Weights of a small transformer language model: 9 layers, 3.33M parameters.
Each number is 200 + 40 x the weight over the matrix's rms, rounded and kept within 0 to 999. Layers, rows and columns count from 0.

# q: layer 6 attention query, 128x160, rms 0.0646, rows 103-127, columns 80-119
# k: layer 6 attention key, 128x160, rms 0.0661, rows 103-127, columns 80-119
# v: layer 6 attention value, 128x160, rms 0.105, rows 64-120, columns 80-119
# o: layer 6 attention output (transposed), 128x160, rms 0.116, rows 64-119, columns 80-119
q103,152,237,207,215,153,268,231,250,209,241,141,216,201,261,176,144,214,229,228,173,124,259,260,274,185,116,259,145,206,297,159,268,203,180,218,276,175,204,132,227
k103,177,230,272,230,220,213,143,292,266,183,302,162,277,187,105,170,199,244,104,187,227,185,185,209,222,149,201,157,206,203,140,241,185,195,179,201,280,192,192,268
q104,195,186,156,182,193,224,133,254,220,249,229,163,182,180,209,144,200,180,273,204,200,232,238,183,181,227,200,208,156,184,198,247,282,178,209,190,169,194,167,159
k104,199,144,190,195,190,216,180,190,158,204,218,180,224,200,236,183,246,246,261,228,212,184,172,175,212,162,198,234,166,212,211,171,152,126,198,173,146,196,211,213
q105,191,113,194,174,186,149,216,206,191,162,233,149,230,172,239,219,258,158,193,132,249,189,157,189,139,196,188,183,161,219,267,194,187,201,190,241,241,214,200,246
k105,199,220,193,180,181,188,124,163,232,138,222,202,268,190,177,225,181,206,212,198,248,206,198,211,232,206,205,229,190,192,177,140,184,232,196,231,218,162,214,219
q106,237,255,150,199,194,246,172,166,163,199,231,202,217,141,187,187,185,231,162,233,248,187,137,174,198,276,179,272,143,242,248,164,167,159,159,260,197,210,246,240
k106,189,194,129,118,142,184,227,221,141,164,210,185,151,119,178,249,227,218,149,149,220,164,242,117,207,243,215,218,155,202,196,194,289,235,159,260,171,141,228,116
q107,177,217,187,169,223,279,232,186,203,150,198,166,221,255,177,215,234,231,203,167,182,150,144,194,262,155,208,196,205,210,116,177,151,220,228,240,158,203,146,190
k107,204,200,163,216,160,185,262,193,212,142,183,189,183,169,191,204,171,144,200,223,180,212,254,157,215,208,220,255,195,202,213,157,235,193,241,196,205,185,137,169
q108,163,237,165,226,145,221,169,219,204,224,203,181,224,195,170,142,165,255,235,198,214,187,196,189,212,127,171,183,182,199,264,195,231,222,187,227,217,153,209,209
k108,193,106,299,204,246,214,187,241,254,235,172,207,217,179,188,126,171,225,113,236,192,219,224,202,241,161,170,192,176,199,208,270,260,198,169,221,281,211,253,184
q109,206,208,211,233,210,292,229,300,273,221,132,156,138,243,156,247,183,163,172,239,203,98,156,206,224,223,109,260,278,227,189,183,198,143,166,202,162,192,183,130
k109,179,234,188,256,304,274,182,270,299,223,169,195,292,211,224,214,160,178,145,141,208,214,177,231,251,195,248,218,107,170,180,210,190,223,222,217,189,148,220,179
q110,196,246,240,120,284,216,211,103,203,176,196,133,263,192,233,201,211,241,228,156,233,114,178,168,167,149,213,219,154,183,169,189,183,226,228,300,198,172,248,197
k110,155,212,185,183,270,204,236,223,257,221,203,250,206,180,258,180,195,195,119,170,187,143,183,147,267,242,182,211,240,121,280,264,204,273,235,178,208,186,226,181
q111,134,180,205,149,171,200,191,283,190,136,232,233,183,185,206,207,233,192,226,253,175,219,165,232,189,215,225,150,104,239,165,151,134,242,199,194,190,194,185,204
k111,146,185,211,219,177,155,137,182,117,199,157,263,219,215,192,250,188,173,212,191,160,276,241,184,209,207,222,173,155,247,114,188,121,220,260,146,235,210,193,240
q112,230,179,153,227,207,216,128,161,210,210,149,223,207,178,182,215,218,231,171,203,187,180,188,237,251,125,207,140,107,153,129,184,153,205,252,178,262,284,208,174
k112,192,147,169,176,147,155,210,245,165,158,142,183,206,231,197,254,249,173,206,223,236,236,222,200,231,231,289,198,156,217,143,203,202,270,183,166,224,286,241,207
q113,190,221,170,224,195,235,292,236,218,246,180,225,198,247,241,234,195,245,189,233,173,218,199,175,199,208,147,242,245,232,167,180,211,133,143,225,213,221,218,203
k113,252,217,169,136,197,197,182,165,237,322,186,134,216,270,230,183,234,235,200,216,194,279,222,199,206,223,213,170,253,210,156,221,188,231,219,172,181,236,168,172
q114,250,187,198,196,205,165,221,182,215,156,97,227,192,225,128,201,203,120,277,189,226,215,203,216,239,174,264,92,165,280,164,131,222,129,223,243,249,186,240,192
k114,162,201,143,220,218,212,208,205,228,177,223,189,193,242,101,130,165,236,223,188,247,215,174,131,145,186,184,207,164,220,163,207,269,186,260,187,253,195,223,209
q115,172,155,191,211,171,192,228,204,206,162,165,255,217,216,208,198,213,193,250,199,181,216,234,157,189,197,253,153,261,172,146,232,185,240,221,179,187,272,180,189
k115,189,261,271,227,202,175,248,218,203,186,246,237,237,184,160,200,173,241,198,228,168,261,190,162,154,169,215,181,203,181,221,172,189,248,242,187,165,156,130,171
q116,116,226,230,182,161,199,245,202,253,217,195,226,192,208,195,170,200,209,219,257,143,133,146,135,212,170,176,205,294,121,164,234,224,216,203,205,258,252,150,203
k116,193,200,223,163,230,234,227,157,149,144,214,167,212,241,168,232,225,212,153,161,190,214,228,217,292,170,296,259,227,167,189,179,174,222,235,257,232,250,180,205
q117,223,164,194,165,159,162,170,212,207,211,214,211,195,222,181,212,238,178,147,191,175,209,241,132,210,247,167,162,258,232,163,198,212,224,219,272,286,217,246,219
k117,180,175,241,162,171,219,96,254,131,162,151,202,164,207,226,168,165,119,152,180,170,286,212,152,195,182,167,174,230,256,227,130,132,191,200,187,195,172,191,216
q118,128,183,166,210,188,184,206,231,179,185,231,232,235,194,189,206,167,197,197,210,164,133,192,161,140,232,149,148,212,254,193,215,155,210,176,230,134,135,201,230
k118,142,225,197,200,146,225,164,242,180,204,196,211,285,238,145,245,230,153,202,239,180,191,263,153,184,217,171,165,123,201,182,197,134,211,206,280,138,175,179,175
q119,242,224,145,122,213,136,190,146,237,230,238,179,223,240,211,249,220,176,195,196,165,244,180,252,220,212,227,230,211,250,271,225,273,239,178,242,168,191,294,175
k119,245,216,185,101,133,228,155,202,228,187,197,172,230,228,206,194,180,166,179,110,174,181,214,215,203,216,186,169,156,274,236,222,216,205,147,248,211,172,205,280
q120,147,209,192,151,143,152,262,157,228,199,240,114,183,300,210,165,262,219,223,203,166,181,260,152,245,162,189,217,161,213,143,178,191,152,243,189,135,179,152,216
k120,151,206,189,199,204,238,256,119,248,131,249,214,296,223,177,158,171,186,171,191,168,125,202,107,178,158,186,224,133,193,255,147,249,222,132,277,211,150,130,223
q121,231,197,200,220,190,185,229,229,190,138,252,159,227,201,233,175,314,253,273,150,202,176,169,231,142,273,178,143,212,238,238,244,217,156,212,214,211,165,197,236
k121,249,158,146,157,221,177,244,203,230,215,283,182,193,265,172,188,225,179,217,140,139,201,164,161,246,176,175,255,187,170,199,140,273,148,198,172,148,185,174,144
q122,189,186,225,232,128,189,234,162,230,179,183,197,193,219,210,281,179,173,217,224,176,207,152,204,294,280,225,195,257,232,218,220,219,179,155,231,158,172,182,160
k122,231,198,168,230,181,194,236,175,209,184,207,160,222,217,199,220,155,167,245,238,256,169,179,159,228,224,244,221,225,323,241,215,185,198,186,182,144,189,168,202
q123,232,197,216,205,203,191,240,230,191,159,208,132,264,187,232,146,138,151,203,189,218,248,190,152,260,168,245,193,219,213,175,238,227,248,99,189,201,201,223,117
k123,238,222,282,238,175,152,208,125,254,234,178,213,131,203,210,261,231,225,285,260,199,260,173,196,138,168,186,227,210,155,236,177,166,277,189,173,246,250,153,195
q124,215,173,177,186,351,159,233,228,203,203,158,218,130,152,178,207,267,147,252,132,194,159,221,159,204,167,149,173,226,249,188,310,140,178,150,153,200,187,162,143
k124,192,228,220,170,237,184,172,165,192,164,226,146,221,158,224,171,230,143,260,189,176,216,131,224,190,204,242,174,232,158,222,104,231,194,216,81,269,177,165,300
q125,158,219,196,228,274,262,225,213,227,253,224,162,275,200,174,192,219,163,297,188,242,184,218,199,163,197,181,182,220,136,211,190,189,204,198,225,244,253,155,272
k125,145,216,243,219,186,272,246,232,250,207,222,178,212,247,238,196,209,196,248,171,204,175,215,148,273,145,149,209,240,184,174,175,211,192,221,158,165,252,132,181
q126,273,235,156,166,240,256,171,212,275,131,259,220,183,194,216,194,165,167,140,161,244,260,261,205,203,230,206,218,204,228,247,188,224,184,207,202,164,217,245,145
k126,237,177,219,208,240,155,197,174,148,181,159,163,200,176,179,233,155,220,138,206,203,255,207,250,200,206,166,180,204,212,176,204,236,209,186,224,190,166,225,205
q127,262,159,221,257,226,166,227,185,196,167,249,167,145,201,289,222,238,226,150,230,139,131,200,267,210,173,224,169,255,217,137,248,125,168,165,169,196,165,215,255
k127,247,146,122,197,195,224,220,178,267,186,287,148,203,177,279,155,232,209,184,202,207,216,235,227,223,200,196,125,196,188,218,233,232,175,226,261,96,105,235,271
v64,192,140,189,190,243,233,195,192,194,221,171,212,206,178,167,134,132,105,184,246,221,168,299,218,215,218,138,141,172,233,176,219,210,201,205,202,120,292,159,178
o64,208,222,204,211,249,197,192,133,187,201,270,189,199,194,174,170,218,163,173,283,165,289,194,186,201,348,229,185,226,199,236,195,242,268,172,301,176,159,196,188
v65,259,192,226,194,258,184,279,155,176,112,215,207,164,133,236,210,217,220,206,174,165,284,212,176,135,167,127,159,51,241,180,148,173,183,206,237,125,162,212,221
o65,161,206,227,186,158,160,242,234,233,239,284,215,146,140,170,217,211,236,258,154,216,181,123,220,144,191,243,179,172,242,205,206,250,185,158,235,128,155,107,228
v66,156,205,201,246,229,225,259,182,128,231,154,219,235,203,186,199,154,174,137,280,200,153,186,253,223,219,173,133,208,259,191,213,158,161,212,204,235,187,192,242
o66,223,130,202,199,154,170,256,162,256,175,225,216,170,199,181,226,169,186,180,231,253,191,202,149,200,187,195,212,149,155,149,198,153,318,188,212,238,192,210,139
v67,197,240,212,124,197,220,199,186,181,151,178,121,137,182,184,195,243,106,209,181,138,207,220,176,212,268,194,207,201,252,201,149,200,211,166,172,161,252,179,254
o67,245,215,143,246,134,200,213,124,237,168,224,156,215,231,102,154,211,214,144,222,195,174,189,215,213,167,311,198,181,244,223,116,192,176,230,158,280,220,190,192
v68,180,97,200,211,225,194,229,200,175,190,134,133,250,233,232,198,272,240,230,208,121,260,192,182,254,150,184,289,217,214,202,207,191,287,231,159,155,172,273,198
o68,157,242,169,271,175,279,289,130,225,220,270,201,188,274,218,225,173,182,205,152,155,146,202,114,224,157,188,239,296,242,216,173,158,188,192,285,218,244,272,165
v69,155,214,172,146,199,195,172,169,185,255,233,293,268,248,157,277,313,285,134,263,175,230,158,226,122,171,227,241,178,190,190,181,188,120,207,125,204,184,186,195
o69,210,209,156,174,163,303,142,141,197,222,174,159,210,156,192,211,224,268,169,235,252,236,263,197,194,176,237,287,202,191,172,236,261,134,188,188,254,166,208,198
v70,159,133,109,219,213,150,230,220,192,253,152,214,280,186,143,225,247,138,120,200,238,239,166,136,261,236,118,211,149,160,186,191,237,171,193,219,223,248,203,248
o70,208,152,212,130,200,207,223,134,154,182,167,177,183,123,207,239,172,207,182,240,220,240,227,205,173,184,259,221,244,208,148,261,119,153,114,186,202,103,280,233
v71,239,226,172,172,250,222,211,183,58,208,183,190,204,149,176,135,190,231,188,244,257,188,262,149,185,135,221,201,213,171,187,199,259,246,200,178,198,267,225,168
o71,163,194,227,291,254,227,165,221,230,191,208,211,123,173,173,120,193,242,114,248,212,214,114,178,169,182,209,129,279,246,218,220,117,144,235,204,194,142,247,257
v72,179,267,144,201,186,195,255,195,242,243,163,151,269,253,124,169,194,243,166,234,224,177,272,252,187,204,216,245,268,217,178,230,308,225,191,199,186,181,192,220
o72,188,178,208,140,229,223,210,197,181,206,228,167,223,229,197,171,181,173,134,215,183,182,234,161,225,228,101,230,204,157,182,213,242,242,171,268,299,178,209,214
v73,156,104,170,187,249,251,196,220,174,286,155,189,150,207,104,252,127,169,239,142,133,163,160,193,247,216,201,130,222,213,71,154,242,190,233,224,287,214,332,165
o73,250,167,190,184,207,178,266,144,258,168,251,206,177,230,132,255,231,217,132,198,276,195,222,132,169,140,204,224,158,166,141,259,183,155,261,149,188,248,283,228
v74,172,213,197,185,184,158,113,168,220,283,196,205,185,187,233,122,142,161,175,186,271,242,220,200,198,183,276,260,199,221,254,98,240,194,187,180,204,228,223,213
o74,194,223,83,242,224,205,170,114,155,253,178,214,191,201,154,204,152,212,119,248,258,109,161,202,293,237,249,213,125,153,204,167,124,175,208,148,167,236,204,173
v75,172,162,235,186,120,162,245,196,166,245,137,286,212,187,211,176,237,256,165,202,260,173,162,201,220,155,179,158,202,166,124,197,148,186,71,224,156,199,178,143
o75,203,181,263,189,227,170,256,96,194,172,155,202,191,206,184,167,185,262,215,236,286,207,226,222,224,183,185,117,229,102,144,179,215,204,200,190,121,241,227,192
v76,177,134,153,206,150,157,203,216,200,214,267,174,202,212,265,254,189,206,183,199,216,208,234,208,297,178,142,116,220,228,182,244,205,257,170,143,175,166,170,220
o76,166,286,231,107,184,173,207,223,278,198,177,161,220,138,208,180,191,159,203,97,233,138,275,237,98,203,209,187,217,246,173,178,197,277,213,198,163,199,167,205
v77,148,223,213,215,126,189,144,197,248,93,283,272,208,172,238,257,218,203,187,287,172,129,216,188,252,254,245,233,167,181,229,225,210,152,210,251,253,219,189,135
o77,249,226,144,151,210,169,193,145,129,173,178,217,208,179,227,200,223,129,269,154,260,250,254,104,240,138,213,258,218,166,242,127,193,182,150,233,184,255,111,184
v78,91,202,262,137,224,216,125,202,215,159,170,231,204,146,238,147,214,207,206,175,291,223,235,182,239,234,250,160,269,174,216,233,234,221,199,221,176,227,207,242
o78,171,206,165,232,193,218,124,287,190,219,192,244,129,205,179,139,191,203,173,160,262,205,227,162,237,205,205,168,209,190,205,208,137,186,34,151,223,161,182,213
v79,224,198,204,232,244,256,126,191,149,200,226,249,152,169,169,171,155,188,216,123,249,155,208,259,293,225,218,126,210,212,149,188,233,231,191,173,192,198,237,129
o79,194,164,186,188,172,144,225,257,201,152,107,193,197,188,133,194,201,156,239,154,209,74,206,200,144,160,201,117,262,190,185,177,197,203,165,212,241,246,196,173
v80,177,184,284,224,300,135,217,179,254,182,211,108,254,204,153,254,146,211,209,173,277,270,253,195,209,191,135,196,154,182,195,220,237,179,266,232,254,165,206,203
o80,144,162,193,114,163,180,229,191,206,228,259,222,253,139,237,176,138,154,186,262,188,215,186,214,255,283,160,201,202,197,173,192,249,162,138,167,216,197,211,248
v81,166,278,192,175,139,188,168,235,86,155,167,122,153,199,171,137,155,221,236,203,226,72,266,221,274,211,203,246,196,174,181,215,167,138,198,214,208,201,188,181
o81,231,208,216,260,194,205,254,207,159,284,178,239,181,196,137,185,203,135,247,276,281,142,155,176,251,175,159,237,222,194,241,158,191,196,202,142,204,245,232,179
v82,172,208,205,231,168,102,181,223,212,179,224,155,160,187,272,200,200,177,244,180,182,214,116,167,134,259,222,240,181,262,214,139,130,205,254,151,179,161,192,174
o82,121,204,152,198,131,189,227,194,284,149,250,231,176,169,287,202,205,255,154,173,173,192,201,162,162,214,250,223,175,187,224,159,177,247,133,190,241,186,174,201
v83,242,236,235,243,182,127,213,197,222,215,189,197,211,223,272,221,205,194,210,139,186,163,193,117,190,181,174,144,107,207,169,236,203,226,253,139,229,141,95,200
o83,128,206,216,202,160,100,267,214,237,279,205,227,213,219,209,161,204,224,177,169,206,171,164,210,145,156,133,140,164,223,172,269,210,245,177,199,158,91,177,217
v84,274,207,196,244,242,159,138,159,233,195,213,229,152,199,127,216,103,237,200,177,238,189,106,191,235,152,153,268,208,288,150,117,138,146,195,158,195,167,146,157
o84,227,192,158,199,168,176,236,97,200,192,170,148,203,138,107,236,265,225,149,195,163,118,217,152,220,228,227,326,182,182,191,234,155,120,217,167,187,167,137,225
v85,212,223,177,160,163,110,230,197,256,156,273,146,182,145,245,222,166,204,213,211,280,250,165,146,150,225,255,150,177,234,177,188,321,127,261,161,155,223,233,259
o85,199,113,170,262,218,146,193,233,201,198,196,265,135,219,271,280,215,195,221,192,259,221,245,234,187,246,213,195,201,256,189,163,149,93,173,170,199,188,205,212
v86,262,170,179,250,174,199,124,186,266,182,104,203,240,235,218,211,278,247,294,197,162,229,208,204,177,173,256,187,166,135,211,270,140,130,230,219,125,265,192,162
o86,231,196,175,239,213,185,196,107,198,134,226,212,139,186,225,174,244,202,180,141,128,279,224,188,117,208,158,196,201,122,237,211,143,200,163,202,126,138,218,164
v87,281,197,265,179,214,158,131,114,225,118,292,211,176,199,190,240,255,99,213,176,131,190,167,278,225,205,147,197,165,222,261,196,136,269,197,296,231,191,179,309
o87,162,218,188,193,209,107,164,227,186,272,251,180,233,238,160,157,237,190,271,124,195,129,147,185,126,251,83,171,177,223,252,218,202,174,120,233,193,153,216,182
v88,169,229,121,186,121,165,200,244,198,161,163,173,188,175,204,269,156,177,233,214,269,176,187,222,179,254,197,177,212,236,212,174,223,210,285,215,242,139,272,192
o88,165,141,159,209,148,151,181,204,118,150,224,211,205,185,192,183,182,177,201,128,258,207,171,171,111,165,226,250,168,175,232,194,190,260,163,234,236,240,208,131
v89,178,203,242,198,198,189,105,255,246,189,126,183,227,215,192,213,175,221,239,94,213,192,199,214,263,194,176,100,195,185,233,256,169,150,228,269,190,241,152,119
o89,190,260,206,177,214,209,215,231,182,167,228,202,149,191,216,204,149,134,196,209,224,227,167,152,223,204,197,182,281,123,224,200,174,188,187,181,170,224,177,182
v90,299,250,258,212,173,181,157,196,225,206,214,191,240,272,145,239,168,115,201,251,192,146,175,216,214,218,187,249,258,273,155,147,238,156,148,233,196,209,138,234
o90,177,198,273,191,255,182,232,165,199,310,209,143,242,253,224,264,154,123,199,224,158,225,226,256,202,207,194,247,158,209,147,130,192,204,193,215,236,150,194,214
v91,186,227,202,157,254,249,234,120,237,213,172,183,205,166,224,314,221,195,199,224,168,205,156,142,222,285,131,218,216,214,199,207,177,208,203,219,208,227,227,193
o91,213,150,240,239,161,264,200,264,252,171,236,197,201,280,232,213,180,238,180,163,245,206,241,171,202,130,211,224,186,172,140,188,203,213,222,198,219,233,244,179
v92,288,147,151,183,186,160,202,194,196,193,212,200,224,175,224,162,181,184,220,197,141,231,154,267,227,213,302,146,194,230,161,223,256,259,210,317,198,234,160,295
o92,172,216,202,192,181,140,207,244,152,211,234,233,205,313,210,161,228,316,149,150,213,254,161,236,162,239,180,154,171,216,126,151,202,178,326,265,260,193,106,237
v93,232,135,148,258,170,166,225,137,230,121,172,215,219,162,173,204,179,188,226,275,210,202,175,184,161,229,173,189,177,189,239,236,190,280,267,133,284,169,237,207
o93,163,205,185,222,267,228,226,247,229,199,244,178,165,271,159,258,231,229,228,201,182,237,155,191,214,203,180,257,183,196,240,212,258,241,248,192,274,282,186,261
v94,238,167,228,149,273,280,198,164,138,176,197,189,248,193,210,249,177,82,174,178,273,168,243,214,303,186,212,167,178,256,235,115,269,180,220,178,204,152,179,192
o94,191,265,152,178,168,182,174,201,233,184,170,182,249,132,180,233,162,178,250,217,231,206,222,215,222,250,181,128,181,206,143,144,160,192,153,225,227,201,234,208
v95,245,218,222,184,229,273,221,209,214,282,164,172,213,235,175,205,202,196,239,243,191,185,233,217,261,256,207,196,152,292,229,198,287,210,145,267,192,167,222,167
o95,211,176,253,158,197,174,155,206,223,228,164,148,161,208,170,207,288,149,146,187,224,193,226,164,214,175,195,161,209,248,166,242,196,233,210,201,245,167,224,152
v96,176,197,223,233,182,271,197,215,174,251,214,201,265,191,183,177,168,169,221,272,196,183,263,163,258,220,230,191,226,176,229,203,244,154,183,177,159,78,144,194
o96,221,251,186,184,218,220,219,172,171,218,144,271,190,175,178,173,147,165,292,164,173,252,173,167,300,249,202,279,150,193,160,187,182,129,230,209,144,269,150,224
v97,221,138,224,262,214,263,206,189,155,202,212,192,247,263,212,204,131,187,155,215,207,189,284,172,193,219,246,262,154,210,204,161,182,250,243,189,157,146,155,170
o97,224,219,168,165,150,178,195,207,172,147,204,200,179,136,128,238,182,185,161,211,224,183,217,160,308,204,201,224,248,244,165,157,236,221,185,289,121,268,202,149
v98,162,241,231,181,177,179,191,204,241,231,159,239,212,255,116,238,274,131,251,190,255,203,145,177,218,181,192,239,238,255,234,164,108,189,222,238,122,162,165,97
o98,155,193,157,196,149,209,210,235,169,181,181,134,225,240,269,130,258,283,234,150,157,211,223,177,267,148,209,226,198,144,176,160,134,209,220,206,166,212,162,133
v99,220,214,278,170,176,165,191,265,202,199,169,251,261,227,206,195,146,171,124,134,209,205,191,183,206,189,159,195,175,206,156,292,229,169,132,226,181,183,218,164
o99,255,158,259,240,164,166,198,265,187,188,190,280,211,166,177,221,217,76,235,199,245,210,180,205,279,328,198,215,172,190,194,261,240,198,250,194,172,166,202,230
v100,187,144,227,223,134,265,152,153,138,173,211,162,238,210,242,187,201,148,200,214,168,196,184,140,127,172,248,178,202,201,176,197,205,156,154,275,185,206,251,196
o100,149,258,295,226,277,243,248,147,188,186,238,187,149,222,211,156,169,183,188,162,163,204,190,217,177,140,196,220,226,132,154,252,218,353,177,222,193,241,164,173
v101,254,214,128,258,200,167,127,184,249,140,220,247,184,258,122,177,218,274,161,299,220,290,260,181,232,124,231,278,265,122,191,249,191,215,229,145,196,217,138,202
o101,200,231,240,193,216,211,182,117,161,229,194,175,198,169,143,210,234,271,276,227,266,239,225,202,248,262,217,278,243,130,221,234,289,173,127,159,221,189,179,211
v102,236,124,117,202,223,159,244,145,237,178,90,309,187,157,251,215,124,172,236,212,194,229,242,225,157,234,243,210,274,205,218,232,246,165,270,204,223,304,239,291
o102,221,127,172,212,221,164,148,116,197,183,250,157,163,216,157,299,217,236,212,219,208,233,173,227,119,196,210,182,177,228,196,187,262,243,198,270,280,218,196,284
v103,150,314,195,219,211,105,182,154,304,224,203,147,164,167,322,213,218,182,212,194,206,244,196,244,208,142,231,248,258,219,183,231,162,218,232,273,140,182,173,205
o103,186,164,135,197,187,133,238,132,196,226,181,177,187,255,218,116,190,182,236,192,129,142,204,206,240,214,227,120,265,187,169,168,165,203,234,174,200,161,142,199
v104,260,175,300,316,242,216,184,130,160,227,210,177,276,206,276,163,199,219,152,165,211,323,236,220,167,219,132,188,213,258,238,243,224,192,138,203,183,156,188,206
o104,233,200,219,209,195,174,219,210,221,271,284,158,175,223,210,205,145,154,195,204,159,129,175,187,282,196,125,190,218,293,218,206,267,257,136,208,218,147,223,219
v105,266,188,232,199,226,199,263,221,214,192,180,208,191,229,140,240,210,223,267,117,90,189,177,237,252,229,268,295,163,155,159,180,218,250,197,136,156,220,263,165
o105,204,176,245,138,174,147,170,164,133,241,163,127,181,186,191,224,267,302,234,150,159,162,289,91,188,172,193,106,216,220,180,192,233,149,218,209,199,218,236,195
v106,176,256,192,225,84,128,180,211,141,171,230,160,277,227,194,193,251,225,229,120,242,298,280,216,116,202,238,195,145,155,188,262,163,200,187,201,179,223,186,157
o106,202,211,238,255,225,230,191,238,276,191,212,244,263,99,173,190,162,194,218,246,221,260,225,261,224,190,176,257,145,172,274,171,156,231,252,250,147,273,210,181
v107,151,179,205,134,156,202,93,158,197,218,121,127,198,187,156,141,229,90,210,161,166,98,181,178,309,223,211,124,154,229,200,187,237,220,186,141,148,169,193,214
o107,176,142,205,201,164,143,217,140,193,217,118,215,201,214,204,180,255,168,209,115,260,131,187,248,160,189,197,186,172,165,131,169,106,193,221,150,244,229,166,204
v108,242,208,229,147,152,186,268,243,187,254,222,170,251,126,228,221,205,143,149,192,136,180,168,212,226,236,230,217,248,235,161,210,114,189,160,174,182,119,196,256
o108,211,160,230,240,175,269,197,281,226,181,177,198,249,161,194,265,146,218,219,206,205,200,287,195,120,210,190,169,157,152,169,234,150,241,259,247,230,156,143,203
v109,206,148,220,258,249,164,148,186,190,220,189,240,161,227,295,145,247,173,224,195,165,213,211,212,202,252,273,195,274,180,243,236,208,256,219,180,207,216,234,181
o109,168,164,153,245,144,158,225,113,235,168,186,215,195,251,238,245,242,172,193,202,194,124,183,254,167,233,239,217,233,257,184,241,185,240,187,237,238,161,231,195
v110,217,176,230,225,258,180,253,176,188,325,152,182,151,205,197,173,205,237,206,248,208,157,216,113,219,158,208,216,246,251,219,235,227,195,161,176,171,181,165,163
o110,110,209,208,173,195,200,212,195,196,215,157,159,149,183,236,198,231,234,191,225,206,147,204,189,199,200,222,220,205,197,167,184,129,211,277,175,185,174,151,224
v111,146,230,129,161,119,235,261,191,209,172,153,159,254,140,147,178,158,143,204,162,221,228,226,246,220,177,221,164,213,148,220,157,265,142,240,266,165,264,303,208
o111,248,201,226,190,253,223,207,209,257,171,136,261,207,148,187,215,177,235,201,156,238,137,209,261,223,250,115,162,159,197,209,155,166,196,225,233,256,241,271,185
v112,352,209,199,127,294,142,87,260,196,203,211,148,228,178,167,191,168,237,189,210,178,260,263,122,262,171,104,193,188,243,157,217,239,243,200,261,207,311,210,177
o112,221,207,106,154,167,268,126,166,166,246,257,97,146,211,225,156,204,187,242,257,140,130,249,98,256,182,147,206,239,184,233,200,225,149,171,135,248,138,158,249
v113,182,234,175,190,213,233,158,234,185,319,200,147,163,253,210,192,279,184,202,234,213,117,170,206,188,193,204,102,153,134,265,123,230,219,243,295,208,310,204,257
o113,194,163,151,232,169,209,147,145,207,212,183,215,249,218,294,155,210,135,158,177,194,250,159,207,180,229,236,189,212,134,219,217,156,183,251,196,131,165,187,124
v114,204,214,181,220,170,110,231,227,239,231,275,224,274,144,219,232,231,181,186,237,140,209,273,142,190,202,209,308,297,203,154,200,207,215,259,182,160,216,230,96
o114,234,240,231,180,141,221,203,143,198,214,167,109,206,145,203,229,169,194,250,217,114,235,238,164,221,298,196,144,312,211,176,157,179,188,102,174,156,194,112,187
v115,189,198,205,240,232,104,144,230,241,136,216,142,216,100,180,159,144,170,256,177,190,223,139,218,148,109,231,209,212,132,188,211,156,158,156,221,253,195,214,152
o115,107,211,219,247,188,214,256,198,205,194,245,305,163,226,169,185,109,202,176,208,222,176,165,171,248,271,275,284,193,174,265,241,194,192,233,202,130,219,178,149
v116,161,204,247,189,258,181,207,181,69,233,129,218,226,229,194,225,203,311,197,182,230,175,226,255,237,152,222,180,202,196,153,187,196,150,176,206,139,225,149,226
o116,201,188,257,187,139,237,199,203,81,275,209,253,93,204,152,129,162,155,263,216,168,298,215,190,162,194,219,127,250,200,140,174,319,101,193,199,177,250,203,245
v117,202,227,210,217,173,193,261,108,186,132,109,167,181,185,237,229,184,215,150,202,301,261,157,229,143,129,163,238,269,177,187,171,226,191,108,184,212,244,189,196
o117,204,174,169,208,241,243,215,238,195,227,233,181,88,158,181,219,189,61,266,220,223,217,129,274,188,215,203,197,171,178,203,216,218,131,170,172,156,54,261,176
v118,197,197,286,150,241,161,212,222,207,305,141,200,247,253,200,211,290,174,82,120,212,282,186,267,192,209,191,174,222,210,195,193,241,178,252,164,182,153,155,241
o118,209,199,157,228,231,179,204,143,245,263,137,158,324,233,212,199,141,134,171,240,209,175,256,172,240,261,95,178,78,214,137,212,237,182,139,152,182,79,194,236
v119,257,196,218,185,267,259,200,241,148,256,243,176,215,201,202,227,235,198,184,199,226,197,265,135,153,180,148,204,139,186,225,165,273,181,139,304,169,156,202,225
o119,211,120,126,262,177,225,205,270,225,190,210,190,168,149,160,127,144,176,154,189,133,248,148,178,198,270,130,136,216,245,207,173,289,160,244,193,188,176,193,193
v120,168,146,213,232,212,157,186,134,198,183,189,223,230,205,153,169,289,130,189,207,238,165,117,253,148,195,228,208,251,270,222,258,227,278,178,235,180,175,190,153